{"num_hidden_layers": 8, "hidden_size": 640, "qk_norm": false, "tie_word_embeddings": false, "init_std_qkv": 0.0247, "init_std_o": 0.00618, "init_std_up": 0.0247, "beta1": 0.95, "weight_decay": 0.018, "lr_head": 0.0037, "batch_tokens": [65536, 131072, 262144], "dataset": "wikipedia_en"}
Each number is 500 + 40 x the weight over its row's rms, rounded and kept within 0 to 999. Layers, rows and columns count from 0. Numbers have three digits each. The size before them is the row's rms in percent of the matrix's.

# layer 5 attention output (transposed), 640x640, rms 0.0885, rows 596-639, columns 448-511
106:468497534508499504467544537397559481549443538477534501494479468442488494466474573572465531531550470492468477458473515500525562551520498466575481550560459594435458442515481476514533531476460522
109:538486509488491531508521509501497523433511470502455474499479549439487544496537492447463447513491495543497585445508530499486476536515456531560494472561495546555418491521543526516558580523499532
106:556458474499459464538567532493549502521473438530512528474497547504438515458406481454453486460472503509532453552534532535523521496464460491524486511518509516511487480443484490451512469502447469
105:563479577524528475485522585447413453509501546560489519504560503428553506514475566529472521505543538512534491436516536468402498457506443424539580537520424462494514486582466593581390488542506515
102:464432571466549484523399508522470475456508525448514518481487505471519553417489483484606532542512468553488493439456447511455501527446593514490524460499432488516533549516456568418532600484484569
107:386428477545494501562531480514499470553504505457487436478487539481498507495451492525414509451502527438494527436474433545440493509520476538440545541500539480538495519524447498585485471495433546
109:570567499409501519479476559576552480525464577455490430538580504486488487506478509478487485563490495398490504476499534443473456458460464561460461529493496485450519499498541487515511525464476521
104:471453446495481487525484470534494495476476372507470468497459500510578572494530486543505470471584485417528491505476461594485490522428483441534507491510448544470492473390548531516489514476384436
106:445461504490460416559462468428474530472511600508531510424478483553538519452399497525481529496573501471510506530465481502578435572523473474513461506571518424446482519544534449448472519501462488
107:463521555442518452419484540468447492429444444446468483457503550510535458505436486468504509466559557451458473537520521443499572541523500504531449513481491481455516511470520482490506488484486446
105:484534517458471501453534430485448532547564503529478470468491508546548496586432462500486428543528514539556487529578484495483488541428557508468507420494504508519498551495532442466486452503511492
106:412544524510515549519473532517487479597530459535459458474526593448564467458468524455499495522473469521477464486473541493499482530538452482508483477540526482443486514485560477456474465473475514
107:528481520448417499492460471457486454434506541557378470542485511476451490564524556545450524485449548554467447580489522515460507494517460537508482481438504491478489540504517489419486525436500506
105:454509539424503498500493531512533554523571548499465449497478530409442520501556584561507511523510505501431546510500489390453487546490450486477506546523468520500543502487520473432539458494559517
106:503545486566549446456492465421501491544535535508505535528490459456527562470553501475445470490525525471536496422475507527494444503466418540455495489540427467526479518444555454526548512505507499
106:371521491512538551535478476486491465541509507460502455526557451511439470537507460467494534475600541547438501452492563489434531546491509485452494502535482503409452514582528535501515509448505452
107:553493505428498534506497507422450507501543529515488506471519555549562516569469412502500503478476497541532459410473480499616484511421439522538453528519521504504505516478609524519492525474403510
108:471482530540467477502454517601473559507476541451541524542543461545497532465508521540553465545561455572517488464507486452472456453545479524522505524450526570481561538586508515531501519516524517
107:533545527480506480527503522487471559507498501498472471464490582502519496506522589498471479460509493473439527486579526556499525461528471523499506453558532493492551526431468537517441476501543477
103:506515421428486499496494500528533478457493498481494476525556476537462529438472478496522477466476490531499497440493430485390509515495429479497542490437520514518538531487476503446501501480506471
110:559482493452488485493521460509516572469519541454466563556479565498470479467513499567633547542540452480534430490570522509489503569452530498485490441447519515449567492446504564511527462471472477
108:549490515457491471488490615542534455464461447505462518443408510562437567455448522533520553535539546473463538519451494523545462579449508426528510503408406560520510489488478505509523542522499477
105:541550489528566499466443451506468530497513459451548536510520498488495478524529510462487438543441457460487515497473455473568476517503514425505551552430440467402477504447452466545553467518534460
102:487497505513481509429518499468476473486446596461550540502486519490451510511576557540522526447479427506477403521369489448481483537500497534495513516516453490490538494545555481438414453458431490
105:515558516480549527486502430447584524532561529511455459476496518550496485567492543538582517603502458537518467523523560576557528474542487528478461555476514462510497555460473534533494505480498480
105:499500428483481484560447448531422524490485571486467503550479432482569479478486513457513499499510496536547473527482531473504497487434508453505547567524456533523451548548497492486526458484507503
107:464499519542522495511395488625525493500487455497539541534518475487507555571477510475539469521465526509510466479480479530542506532482535580547434441542490472563480493413492516485545475485540482
103:555537480508553526480568470497515490518507480483536464501446534518516603523544476542489512525396557461537498499492485465449493549511392470530447436548469417569502524574528496484516420500453489
106:504511520489532488488522465487507486517550517533465543519438461493534496506508461485587489536550476472471400514543578525560518477539468473428493602572478445468528442543484519497496558488462509
106:460422528507523430504544489509482496560493483530450571464479603522539478500525442513548500526439520470477496464497488466467456428500472529494515560487549493468521441474408527478536434421498470
110:548526512486523574486498441536541522450426466428508556483500548461595475521452435506494507521474540455452544499500526505485508505431513468480557463505525457528497400466495503532429496491529477
105:492516534515498536523503489419537498497529500513541459551528535427532461492430524481479524481535461611475592510472479466447487602483516472524551547453409469550523524458548497504462493436520528
110:469452544503489489402550465457453523503558479424537447450430485535537542475486511585474562441507579566530491471546569442463506468566472507497471470510525490510485451411504485522516457566499523
102:462450453505565544490551508467542478407603485460504578419509459441433514487463466490521513537508465502547402457482569492564486551444455524488473473566507503482458517458519592474491478543473447
104:500553446510534483569527468528515483443546498461547472386509517489536492474454524527558479495529491522577508518459508490532542530574532496534522480534508565428492462538457467452506468611467470
105:485483531527535457542433501494475498507458493431560483504516473409529546479550511540440480590570541471480472432488524538549491519546505464517503526549509487536427448469495508547442533497545475
107:450469526539477444426470513541484540475422433463544573474496486508515498515520521555538577538500481532431481507485476506411462502560469519466545535481474575506479489443477527487512504456526536
104:507465509516439520464483532501520460524471535477531592537535444555541560433470491468520463496511540490439496493569479496525527526525510484515499514513411431512415539443514500582535484528482515
109:425502559551553462523489507546492531557514543487473469544448457623456420499459515438514563467549491580531542540460511519504549518556505587534522484481450495467476594519523499506453492594472498
105:518509474474459536493469546465543512526488501470489454472441515465564479465497416525466459558451495482493520504486488516417461478490428508504474449508489483535530570483528467497519443494498450
110:478456554442522448479493499515523498555469552562553479516557437491499457495509508517491498481528470466488443475518494483513449449468470490494589434491470469478514457496498484475499586533442499
109:433529486444415438443481525497523419560473501438513504503505536509404586505486478494481513456475457519522514547481513450441508501453479496506539527507492503528475479553528492518511527519469502
107:508547593460406497548476614494550563469467486512534512477499501544522516543519469494497579444460521449546578492489496513474485493508514450481541465526574509489574516535531599487601498450482451
105:543436466552505489453507510467524444518462497499472527549544519528436554512564466477556532482552540501456508444541546482550523484490461522507464462457568500504496461441498478463507448531411542
# layer 5 attention value, 640x640, rms 0.108, rows 597-639, columns 448-511
112:522514542441498573475495521494542505550492495573491564523501510492512461459522496581540533518552489502460521480479446484462503402547523533465460501515455447465526460427494520569485518440448511
108:477471500400464508509476524566476548524499492489480482529509501539568504466428581492471589482504457496478454465519526424558520426504519453468511446531549491561542529506471472522481476475477565
108:547489505427528449384481479511498586461473501446483483477479451442437522513446558494452457485411496452553471504445542482455432530629480494482488488505484524443492508447514462532484512487461508
108:538522538531472456538553487464494584529493551558497427489588494547453466424592453549528472493545467511516547528466517518552485567574483508498491541476535499482537445487485442513486500456506544
110:534512499449503499439458505516513516469474523510448457556528545527593493595541448519531456486554512467515528510417543413442481499512496507479447466505427506411457560525535513478468516548617510
112:491455485551496469484532503507473542496486458547500513530517512478532479510547484432509508513441486549512515516466498536505536423472520527449506510534479505474471498533503544431514486476512512
109:457578493491449460440495437457470522555503544471496475503490488570465494441455467442628519477502459556475496499466575428530521498570504531535520503486535517491474545491495538490506531468551547
110:476434511542508547505535519560513517580423471497477490500484539603498431534464570505485485416533446486497538457484485483486475534561569455566500464454452552475505474424534535502496489510471578
111:550503511481461565577531464550489518461555519464565508541582540554443520594509430449402508474547514436452483555460439539546502510518506478527599521591449441489423486478427498544525523474520528
109:524452486507514465550497471523518496525499506536524484518559490488393543517517513488478519541498530446458460442500500525539555534467560510534523550546510504457512517492560495491478518535472544
109:525469435450472454550527474386474499462489517507507469570473506488477488460582483500487535498515452506507525532441502521472461496541529508509560492491493530471557484420500369527467483498546516
112:490534505601489444455507501518536490508522450454598434504496453491523383552492465428511507543519525385555537487495515447493541548576553514511521497477470516498516450497440550596420497512480583
111:513499436496448503489486506482498487468514535598542554526419477546483477565437508562435516504501507504554493466528455581475460516533509475508450488545458464530583474560530454560490544468550494
108:502423482429483434540494568481537478436484515501549470475457491547484458449446500576489490475475498474533551530529514477479525527406484520485438565539521464467428502437419533496476499429594495
109:480501483421478407481439456549476558503469521464503531485469541502544526428535530474544536507455469506578487524553471466426468457457411561517542551485496530507520544533509421539438447534510533
111:459535553535542476475513537515519499559474527544527458499442433515476507519514434474566515540525517487420531528489485510492454430575479502530476462652562523611474478564467502525464491562523495
110:470537488454580488491492456525494508500536369516471573583456470433443480410540455521448502524511503475545452462453466522493516638562492517485510552574571461517493530423526446453568468549469492
110:501550409501495502564572527466482517460442492526504514575507495496474482452486491521555482508561530465519514492513484464541501502555547509471468502481510487480535521454482538491503406514532471
107:503424499506465439502465524537461500519525473571493440476509502485529496506538503519456508517534518426542514505508480520524502475470528531446553495429499458549524505447512531530535553569515532
112:455484507428407471492470517539495481577483485509538508488524506415469494512370510415510446482473489495496531542548531487464501489475485562444431366528516478430485492521418482435524513490446459
112:487468475448495502529549500485449485504510489570530530439482536541455425534536409427586456494532532545502532517507527490567493436476495528438477440519535428529507509571589518577531461464483591
108:463559509543439521536558449486507572462462504440550478494554516482532502512460542491497558510502491532477416539574439506472586460547454574468550417463567551550487490493419550543594516476433493
110:543556596493542498554538505474509536519526450506446516517483528480481489516455458487485512562560555574496499490426431533466430555501467489501467509500573528534509492499466426534494486520504460
109:539505430551434489566549482461497461487493465514571478576520551465483565508474510549472486454527450465480462446490475483515443393542504464553522466446526488509466515506467553543558574426521508
112:518461512504468517532584453511487488488475484515504468460530544427444538591527578510520481539423475417446533452469446462529539563560477489502390523492548488523542504488512491488536544481492512
112:481498529526509506480484511500499555483575511494498512491513487461548422458504481481528423461494535474491505590509529485525489481525539415506524535457508485462537541507504449581541543480510521
105:537481543472455450601570479507534531510560533555468544480424500505476562533478442570537481474482506554526507406461500479575451511542561559494552491508528500578543548502487592487487533617489452
109:493557554493468503561477488529507485444451392540492474520511476554485495512436505466517521482406508484503492482574547525512498410543519528510525507502526575506446540435534420510506486575476459
110:525520470524433551477476553499485467466540519529598517506483467552429465419531486521579560524519472571520492506500441553566528476437503460502504480483485457548536514433512487504492502537541432
110:472475433451470565519518481548466509568489461517521460477488481562462528470462575489489484499523544540469496486511501583419558430516504635515471499515409477489449549478515511447502526479551468
108:477507474526549484498443454489496523519448529495472586495420521530433433509541579481459449535509554466529430512507481558486491375524501469478561451515503541540498495448481534493412548510501492
112:469515413502518533495476531524522496426492514474484524477547514431493516488400457500530500503536481523560518430462450549459492373443564479467518501490524496452533461586497472570464486463440416
108:470523569574414461488489492492513497502470540466494489469572548533527435477550502483464468505472549562484474550473433534475519495438484502518522425547457501451463513425468494559451504537460523
109:519516406422505485411506463526473521458517543522410483556478533474482513519560390511520547525467450487479416520539481550514439373457545483480441477511542476471469514518530557521511471474486519
107:503470449452520494368454460464501449501494476518525462496521473466530485458529542461530483468483534497519484542533480475477546510513504444513506511506527485460430525508518450463519522468497476
110:627525462482477475540533471493447468458558506560502545546435543512511479511530541512540485452466449469422513449470551522576564531574509445462501517494523425503521594496516504504541474475461476
107:477490540539612509439473462394504517522489532508500464485393506495514476536442507483469497544531473494555494529525555435474505445530489515525518550415556580473532523499517487445529482443523503
112:483551483503468511457475422539550415502457555473462527478511511423460568448558535521475486561574521386418549487527560490543468562508494518531442482513434417503567507428420498501488515451515481
108:526534502498569514498473547548551431523491522446474518548499490406463536549512531478479525494461636507519481444474496481497466514479528522511582642511539502423574515456485572558510527437523510
111:443527422518494522582561534538449529546540512507540457493545466435495487477535489512431574455508538562484511442505573474462569489530522473525547475586504482428470416483437521482545487468521424
111:535475570465536527543515484542531516473499557486489422471528448493524535520442477536451522498482520572522454512415501514487483563481489456503474487573552490460525502469445538466475503453521530
110:567502426514503495532534493509467498452470485525492477509451521531477490494480541537461471545474466444550495455522583526459430535399463467539530590510427505527523509513472537507432459473519531
108:462475468524481479555449463547477536471527499573420396490527502501531462465432436592505533502482483469535573606472520484502461492495543475520383526561460540525498480433468458508462548496444547
# layer 5 MLP up, 2560x640, rms 0.0988, rows 0-63, columns 448-511
102:553517474431464411490463442464513514456513427446527561489510519564494495494511493539469429508503464423518477503482466541553553398487544514510532442519439537498459540501536525495523443434475478
121:501518605521464438484528527471506538522554528432498494534484486419479435455481501493518550533473505585492482442478517589421447456573462492498431497536547544479483465475496543537515562462420493
140:459509501468387543504469543505509436483489511437500467475501479507485532528563527469502507504522493467549448578552605458500526555470467481520515570434514485502549515525441444529517485486405486
099:515486587460596433492500562444462487492445487516497503459509479561482453447515479489569536487507425541473439525513490488470456498530446512515478476545546395489487424523503512526518541505498495
089:546431499514513573428513450442428484541439449529563514505479555456451430500464489473484541501486481387490515427451513605580491477448499564569478448459449534468486570517531504548640502548522492
095:419538468515517466520522552525565531501462531573486523467556448455527463548583481537483499513543504524481493521547544471510421464460485510591552426533507455564550529429486494491516519475453453
099:551507466444529480582512477486496510456398466459482494496495458476457484522436570481493556517527462442580488480491521488443493532472505398539483505657553397552466484495422456501523556502465449
092:463505486506485449569507530427438498524504489491499475485499512517414515510510497505569542585509459619437492500538489477427486471566543513513524465574512500563541392539489536523520502512489473
103:531496516528490512526517502504477556538443495487495458485514489473410493527561469469447457430574470511485535502500493437475447450502534555516516465453534457490373535439503548503521466476523482
105:493553547448453512527525511482523510483507497471495461505581514497522483453489507500466575477477553487509463537526486526485500507572526494493432523511537499490485494498532526558512457481517461
095:521540477510544532510486427504465442517480536532441463438528425484498488539521586516459447533458503529466461496560505479455459517519492480527477496460541461514556475540518524533446487517533482
113:525465498433473483474490549548456462508434472544473492476540496433480504434480512452471443423524500478485448561462500501514507441495463449453484530565535525483519556486445515470520463509497471
096:495501506485482450449509509479516546475524572496527501526492508538504540550511521445462523436506528514532468529518494515482439488501488504507473523514418468436493489433452583463490456485482446
088:508458451488504525445461475472567507482544472554507493531487446532523474518529545515522497489546508499466514454511484508496487463574515574490389528472474517543511451439537453514497548549492518
109:509469477524438512551530505471549506532456549433532536530595507602523519467437550474486492500475538560475469513500528430504491504524491512457595479495495439544540524463551470521482531507477430
102:506449479525557546498505525528569402546489558483464524572414467483510558540504459489474435503513479502525547488509510519507509518441508504506513556485458441523482585509514457535567474474520544
096:541562526503423479439504496460427521530447489556494519522429429543491528438455512454463461460421540427474517500506560510485463479497496468430517512531429577462508496539455583510519509490544482
100:482482534541478500437531495521441510473483506488462483526526487535438481540470459535551513510569534441510455502465541529492554574463466555452544496454449515554488453404504439612463531505564481
108:484448565503498584494521479450547485494452544427512530511572478516476489553487516485440500485443497506533509504560413550543523501492484443449528463543502462544526499451520455492488504517478518
088:546493540431528526532474438405536498519504494508439584486479453551544580467513513571458454421553495483483470436485477451414512471518499566486480517452480445443446524471497547514495493493409541
090:478487623486541573462462450528436503410441527459497440479455486528462536494481484462450487573516551478525503502495561478455457447516512437424454463502500521525515450490507512611442400431503489
096:502444524467519495496530526475564532509470499510517523498467444516500504451551513491489556501467570496421537465580587508488519537559529493466545451486521491523466524550478457555476479567551536
102:523535530560499430470499479471511527469446451481509459524563449571526520530423508491462490484475496495463471411468492524531535562506530460514578500528513480448467475477460521453460402586516492
098:493651508525473503520515532517497499551533516564523506600516434475557502475561483454468494527466495518539460458487495386523478466481419473489523447560442415563493477495463462481586523538411498
096:450460429505545455525484489530455488478488436494491477549515477548483495502497563504524397510525487525514475436552491555490438514434454506488458518468488515520409510570544443436454472494479437
102:534530506478536463433493538484471493473489507533482565522489452489563521451490542462482465548505500417442567490463519507515551494509452436445530569514538495501436504491515462490509486518461549
102:555467480519486508422464456466467459452474521424469428549516485536434477504441504526499509514532488441412506476443487471484426527548507455482501480515493577506475544464507448463509560529574511
099:498502427540493572492494542470476459570522536506485500486527465522494484514506491448470515441519484428479513520542527494538521430461452451514534498522488457449554520491555450563475485442549545
098:526475435514459496499470544476525512539535535426471444558492452534490467469509527577446496545492507495492512498556507450491450566536479552480551446550556476489496472494521563575534574457459502
103:574501561548503505566542477482530489497406505460478490532499462538516532543471441463510492525549497472477521520514436544540531536502479524413459418474562540479477547455432478493482492570478537
111:548555463524511509446568507490504411513480505440455565491524528486529479442498496476497451506572507493570440472540461514559558477489471496499503482484509533482419488510499516522492496569527555
097:462502476505516468565500557440493492479525520542473475462532472586520523441512491450449504466513498482481514530449448463440484463550476474502552453563511462519438544531474506519463526513473464
088:480528456514521528527496443489542527529444452504539466570564555542500550522466475468521494463572561566497481518452540394533461539502520562555471556536538485480579606497444467516479505526527496
094:501475542486466487495497437499494529451468448502516497417546552584529478480516526410547529528466511391483594582512606470511475461479515572449480557548514543544525476562515503522504473547456485
092:498442510398463520551511499519558488495521528466451463468506482468544447553537511443504544493527547465571566510496436468446533487512504452519540506508533576467393512535507506526482468533556483
096:485443501551501548480490530504529448494574547533479519554529514538520484518521473473449457492460454514551598491523526553518516502511566457424498430479533561548455425503489455526555464548430546
098:450420520474446489539520540539550509533462546497587516500522545549507527551500485551489503504466453486519476471434543469563450499478514472475507508442443536516465482454594507514545518489562486
103:448406564454525501480496537477459470521553559554508475468514484505559473497521470494473450485530547522520499511538530431505496491460506454594532466473508497499529498484578556478459421547534510
112:512458474403481471476475509537450445540519578505478435525510416547553516486550465508442509454515434515572519483524513499484477445547472471486458545426550436430484520394497498512476501557428489
093:463515505476464549514540490488470490516453510536486488529499450534547481545501462498600538461469441477532543487566512426490469518446505508489519480466404576499538516457513483505529412480497506
102:553459513489517465452477438466535451457534500477487456529463470479508489510502452566536461507554522467508490525467501475460459550497402485445496457538469477553491508512473462492466488479554532
096:412439551508522444565474501487545472445515541522542446468536448545446451503490532399522526506551442473537519479576498588459555464526517442477464535541521562480551444524534558540490575477580492
099:448496475571523543432558515482456520584476484490565527502460498484471478532509445478508507538476479444531522536458456497522549469512483475502515528472470564438468551526427546463442415515455454
096:454546493559523551545554533510529539537547582448462468515522479548499469439483469468539611489527472537487548569602539538481522474522535475435572525505503500573507494508443484540424556568468508
088:555551480579503456473543510446538443517491491553498540445537439482542491572548479501435462485581488525502490444521530404514495483499474541457584596539521494536548462498488594552469522480460514
101:439486484566516431513528482517457467513479452521493511495403436428508483480469523507519484467515470474498480478542482484471482444544454557495482479478497498559526448432553448505556515539488566
090:574473490516478435498505486556456449490431466506473512456502538519504479432419539458447482516437427550458440477497574430476506479564496447505561535460511565560484451500496527486536572481470497
107:514475471572509505484497489496536559601470489440474517545494537425518458481497498467537452463510498470424488551494487405526523478544488430465483500472513457482422496508478505503596608408580475
096:480541512472510465472414478444432495430530565512534501496501540514440502465508486511581553575478471490486502478545479536512426455481499478579505527545441585588517515462537463441529486542545471
096:502488435515506513505539478504540572421518455511566552480450458488468499515519409479534513463485558488463463429475491451483582535489495520487507516479545517470464547477472443493556407502556551
093:481489488548543433480502492551529405389490482508583457536456489473570452485547533522507452491519446502447512491560469494459482548537509539525593478423482511446543537512535500470570467517524500
130:470479551590515478533479535445498488500617474489514468476498466500486481454491507528503474491483553493530538505442481466487542489470420522477520444366491538478507579560488544422441481446488542
091:563482474548506556470521491561498475512529566521441494538533502555470436528472507553479473483475468461528452471559546469421460431478451449463549511529532561503507506466504480506460484513561536
099:488472457498518526463540439496567489485515518530471536522520525554451519517489549482481532497466505543462443467454511537565570481458522542474511473517501519501504443577498381556510508514535524
099:505531544516460501456588471416508447569502510561526543459540548450505459551472470555572470540457538572540538484528543489392537452496481501497505480581555500512471479538444515521473538476498543
103:471528489456562472580488506520493491509530533563443507402550479502493460519511526508483519508426443523535450513517503454475471484484456498507575440489516449502486458474526482556523534492465554
092:508499427562519491394546492470451533452444503502498461548511486521516587475458486490504513522502517460448440473557475543506543527495539420418524485548463482505568491549520489500435525476579558
098:513562431506495460481516468460485502507488531539531588474514496544530489499492474503514518500501483487493455472493494545483456501526533497516534502504453502491437519573514518468528474563487516
102:510475516480445563485473490522525545566473420516504449543420507473478459458478438557406588534554505539494455472497452453508470511477544452453524541515524521571494539494495463590419481484513621
108:529478513524474486539515471483437489489521578528551466461553489517490501527516501483561565417499460494483566489470524446524477467503476577447432478427447500482505514552578503599486488465531495
098:449479504530491586475520487453487544523562535546462512549477503469458540560571451495506498519444483455544492517557527467483468433471509443542561495445513518520480501534512577456514451478507470
095:511375419473577476505508487491497534510525423506516508529491519526530474479509453523458459486531492476537510536452520489524559454494448517419501485491485467494559510551506497546492542422485517
095:469518504490478513546485463478483524542471547559500559400444470558533398466442481534566511490473550497529508487467535481560498535442483513575489461494534512501503478470470557553407522485494520
106:453504457472492507391579498508572432489448471567463452493480543533581507588475503527485480486528536486471432547577499483466604550518468529503519479433453534467504440474527452577511523516530530
# layer 5 MLP down (transposed), 2560x640, rms 0.0534, rows 0-62, columns 448-511
101:548498464528389393521500441508521521473559543508530516460472528498534496537549474507498491504560443452562512482477463425493466487501480519460466531433461524453537543560495485524447505515465470
123:488538535513594471542473470462498567525462454494450521515490528427460499538551489461502556525504496551530484491482502527470533558467497482499441450494521542480493492475536594458468463546544509
123:484527506482456529499508497559499502494457513463455503537507502513530571547554502470515473528536487472517526511505536493536463536450465444508557536481451541566513533513439491537500511467426499
097:535504493520502457503538522424540548501459511469525545467542531515526550530453577525417410489540478545533519588502500534556457514514538500462498456579526583529496454502582463484476516433537539
094:474488537511537457555551550530500586527508586521462523444543519430494515510513517457517487504506495507453472522499510461470537448547457470451442525513463454549519484478454479540460541419516503
098:493486547483575512482546564563507516475481517415514505534530536489493511475429491496533532511431548525465483442532478560519543529521493486445484598475508458493515459582491560542501455500509467
099:465476527443517461541504559494535564463490561451465465472496551522469433424513445461484461497532530498533481534563522526566553500460527500510465481499595460548490504468471559558503493460520461
090:513479513508455535482473481526503547427494533515465491578540524558489516547489543497503452473545542497466523449490469440492596532523475541500478521485521477509473503538535441542478529456540494
104:512512518551497476489509497560618459461453545489434489481526500460480498513466552485524523486554496547469494514493459490544537611483429465478466477463519498430458538526479541480461497552504534
106:512549574478477528521456505452523496544488505543419503524533527473482507497503513513494488493510462467457492480478360502410493510519557479477506480512528535541449529521501505520500525466512534
092:455529543479475511591437478526545516477514469534541535453489505465548516450484530496552494525588467475484537480467568505510516493486487549475513446509446460513488549475559456484501556452506431
110:516515437437457534497471486557425477484453512562450532520541545482504516525501523455474578455447507561454523596432440483463450532498510504415482466513510469425511494420466438516523508488507476
102:477486494468496463448408478566556516544517519481535447466439525474547503534532480498514542459497503450511472487484546500512514528498494543431559475545497510492486558583529468499530487444539468
094:416479580549558532514468462553478457405494482520448500459501499474549456516466397411492531531458596548496470533491490486555505489473525509559492510499466485464496543540506562528545476484521512
126:529487425591488557448432502420499455543442476510551499482474481542477463491497464520481413500451488523473509545426517493479520453507525534544560426599457494516484519484483571515523506521555455
094:494477547574526525561433515449424487546457446417444512487489548454499476482515499490438384455468479481497493540500564527545574482512509623514528532456511500543525496532522471512512520486526489
099:503583477536540467490408456477532549535488521465488476473457478457516483536482548532512488525524530509528520485504494511588463545477524580537499510552525492504492528503525444527471509392466470
108:490455508483512555539525559517462468474434490550522536473507496491542502556468477458462498493445393483475517564557502487388495550479493553481476494505581531482485521565471489492472489412488543
111:562482558585503572442518470434430467544405476439547547469552479485623546505473484507498507537523567538449538522519551484465533444470470462455571501602506498473449503491550496490553452580474520
078:560571450600511468475430454531581492516434546507510516496562437488511449528490486499487524503522525558513551529540433493515500566486471466552499496480469530503475438523496386550492490494457484
096:465610493492491446512488457555538516427564490454502437521499496555489510521516492552517484490511532496506576488528514498514513503553577531486574510516514530573489491555492547492532503440586490
096:473454440486441607529468574431525507434525537539504511471441546524457488498540484536506474510444477499490578582547456511489516542521515501446510504500484540481494542515519522541478502547557472
105:506545447491507553444460511514505502462540510520457477490466529526538420502469509512460584444510563521477488462527530529594511480481427502479460567500443475579520537477472492529456475435531525
097:488482533482437519504515527434551480542499537513504490412479593561551492527462490496564469494525387458533448523501535448476512466504548467510496495611460471566491547471491478447463468493503466
101:425478520538495469504478555494612509566548473521447484595545491511508478470466451558518434508422495464551510486495467520516523546449466502504539433479483475574455425553463505555496466448603524
103:501511462530545564530450532572511463476501484506440469559488540535508564478537485459453539515473514447492465467500485497512563506496488495434570503439506495500503465462528465491450533409471593
105:449509453458459557479544443502485452565467562509497510544484463517527397444534482542462513440540534528522460417466521499459473480506449519451441519518509496537438472542494549534523476529538501
091:458530514551443525481473495553488401446530512526522516542538580516457534532522568521475534530456542541549485481440496511579515554464445516428521504538524562450435553508431559512557474476518455
098:426542471514507552533582529494522478501500462497521495545584533470513495501541518538559471524507473464601508527487530535526460504525452515430449464545513412532486525493511506549508514458512438
110:451543539524551481567608478549555484515467493457451580435446507514546471506458482438500537487495524474471502506493439516479507519472500514472431476448519491525447458511463497474588487497521467
097:474529576500503516423501527488589485522465398497418472569541574513496420520362524431491573537517527500533603468464502537505505482476474489510489599449495576543474481468534503475535541512536466
100:516517460578515513531470524463427468492457472506552619492462428533513455527550394433456519467535537458490495509491501525511516561529515425547470491617552505450496489539442513496484468513598479
097:559549473557460414485418451471514572483534502534497529496513450573533475528501461483451442504503456567532459473485474476469576493570517500501503533504518536436460472522547459542562585520539482
098:458505461480515566557516490478454567509526465509511484565414530401467513439539529406476498475502487517515542502473503557489491491497458485516457497521472525510569447491542550511499560511396530
093:441506540517544513505515547424462468481538515472450463453527448466519525511445439532538556501543591496463523476554466506508474516524562522562445492582521514514496518582496545471507521563433518
099:543470551480514511452541538414497459545540501473505493458527519504496510559516510489565499565541532550506494480489543503568475444538442513460471509487544505481532509544504429414528529545486484
092:524550494502573475509523557409493459495485508551483401513469551531513488517589502550462489572401547490524479548512428514485506484531523515484490521499482501546390485429509515565504505576432519
092:458498529531495484489558497474475507535450531515560428503411554471614432557547491468516509464484493468480524505508483483496522542543452446537493506494543475463466510503537509471522508421470520
126:487568529524551474524516479452524436488518472406478458584454531514473485492483524559505486526510485537484504426489488542552444528480487464493446537520462510444525535547509514501459530483502551
090:464548443550476481474492465606536480469461544517500567473512547502510508479400506466458529530474444504456532474522528533480557512478476498500552522531546461523509393563416559498511475542510522
104:521512414532468496536526496493495491481495472473467445467487506481584547498472525474566501366582501474423530529528446477467514421527466530578480502520469510468530488448519506521509505513511468
095:450486506484573490438454531484455491499518483557539553468450445455512479567459504496544523572513550555581515521439483466487487478448495574524525509533493509478478514466519457493484437490471504
100:536543461470556439485526495481483478545501525496578508494526518505548520466557504508491470505528472489536519546487487529499525570496496540491522495477481518463509525503556580471456585543539439
105:541513564444469572517491480499469522461491403476492520477530514457506451522518483560484452564550506528534460526521476505456521529491562480545489507464464485515496509484469509548488396491497423
096:525518458567516474457516489534418536473467544454482542545414511546509520568584465511540483499522539490465466572511495529452523515534568591469499493499462531501523518580511494552471510442568512
098:578516486560501564466506468442475537506499485564473559493563464474510522457514460530491526560474511573503513481473451473566477487565533553521548494521502494486503457533487420501543473512541500
087:500470468547508533453491462496420570504491470538532510502525447505506466527508467475488370501516502552483527498506528537503456542561558430442526535437501534460509541551499446478457523495571605
113:481521477456497565552402474522493540513460475500441506421555603517485451505540504468516466470512519493491522517547460535402469496485495421516474483519567460403463532536533568523503456508510453
095:475565499477481492528473523411496541516486495462507515470526470474435552449513520511465530543539538460508508522456541484542457515507572483568584472436495509530470482518436483505504481425538546
085:482560461535478501459505559470545552482415494468471484457480405460463489494544508466489591471525447510500410504526481448505447491529484540491447545540523510434493507520455517484487453540463464
091:502418448501494437528585460405421484532514413492487460446477521416521434486519500500487491494472545531542585471519432396493459535503550438486492599473516507543502457554520495472486465540542515
107:508515489543536518475571480508452499523575422504454414487482492434571545575564505544482442507495498534485450450505412538521545538498439458570557477470491460498521408471455546529495472565452519
092:495518507509464437438460416579519536466414440480541484459486540507487490545412461506535501470518493463512503447416499549544542468474547577430477512465547525486482492497592538568455492436508469
099:528578445484488567435479511519516532466472471496499486552457500551532586500467500511476502473476465522484534560464526473504437529486590539454546508444491456489571438501516473477512474464517594
100:520456566472548531463432546435559515524511514542492498496505519513521520459507490598536450533477462516544456464470447519452523472553408506480541419473508501488470476524496497518540508478389434
112:503492488458479550591394447496479610459421525529480474476464507463558467555506486539476428517519431470496515470517505514464588469491526470499485458459523420412476470448521504470506488474495468
095:518556485535444434517520531542507518513491444499560477535495535528452575496536457496526496496503509487388493563530478510473527519473471539575505535514486514519521516528536453536501523475451438
101:539490466560474550501468480552473535427551547539471475478528515528546477488454467435507547480483488546491544476578469544475472485563547519582578593469472518504456472495528555466551505499538531
108:508527483460470537541482506537533449492578539528523482498470595496490543442528503527500542421468522419464561467495443453529434525485430456479529485506442484545473477462534479547506514540506517
121:531577519533493452491453487569509485509485501537440506511481502440509549462529480463483484510485509472434534431511477498488483513487463567526502495528494495452431466497482505566538522517507503
102:421519588568583535512470469507510505542510450488459493445488452489505513541571495469541465480462450485518504461467459589505526566609447506525522547491518470512559497555449474482539507430460523
092:569471516483455508571500515489508531451493480488479547498572491551493537452460482502448428524551498500492509477444572430502497468520512452506488504474459500523528387516449565531455504468463485
100:508445532582569506553494548455529498535489446509441505565522453487486501477493482538456595544506462572527452453528484576539507538528530598535513489488582478535453513507536470521541476526514479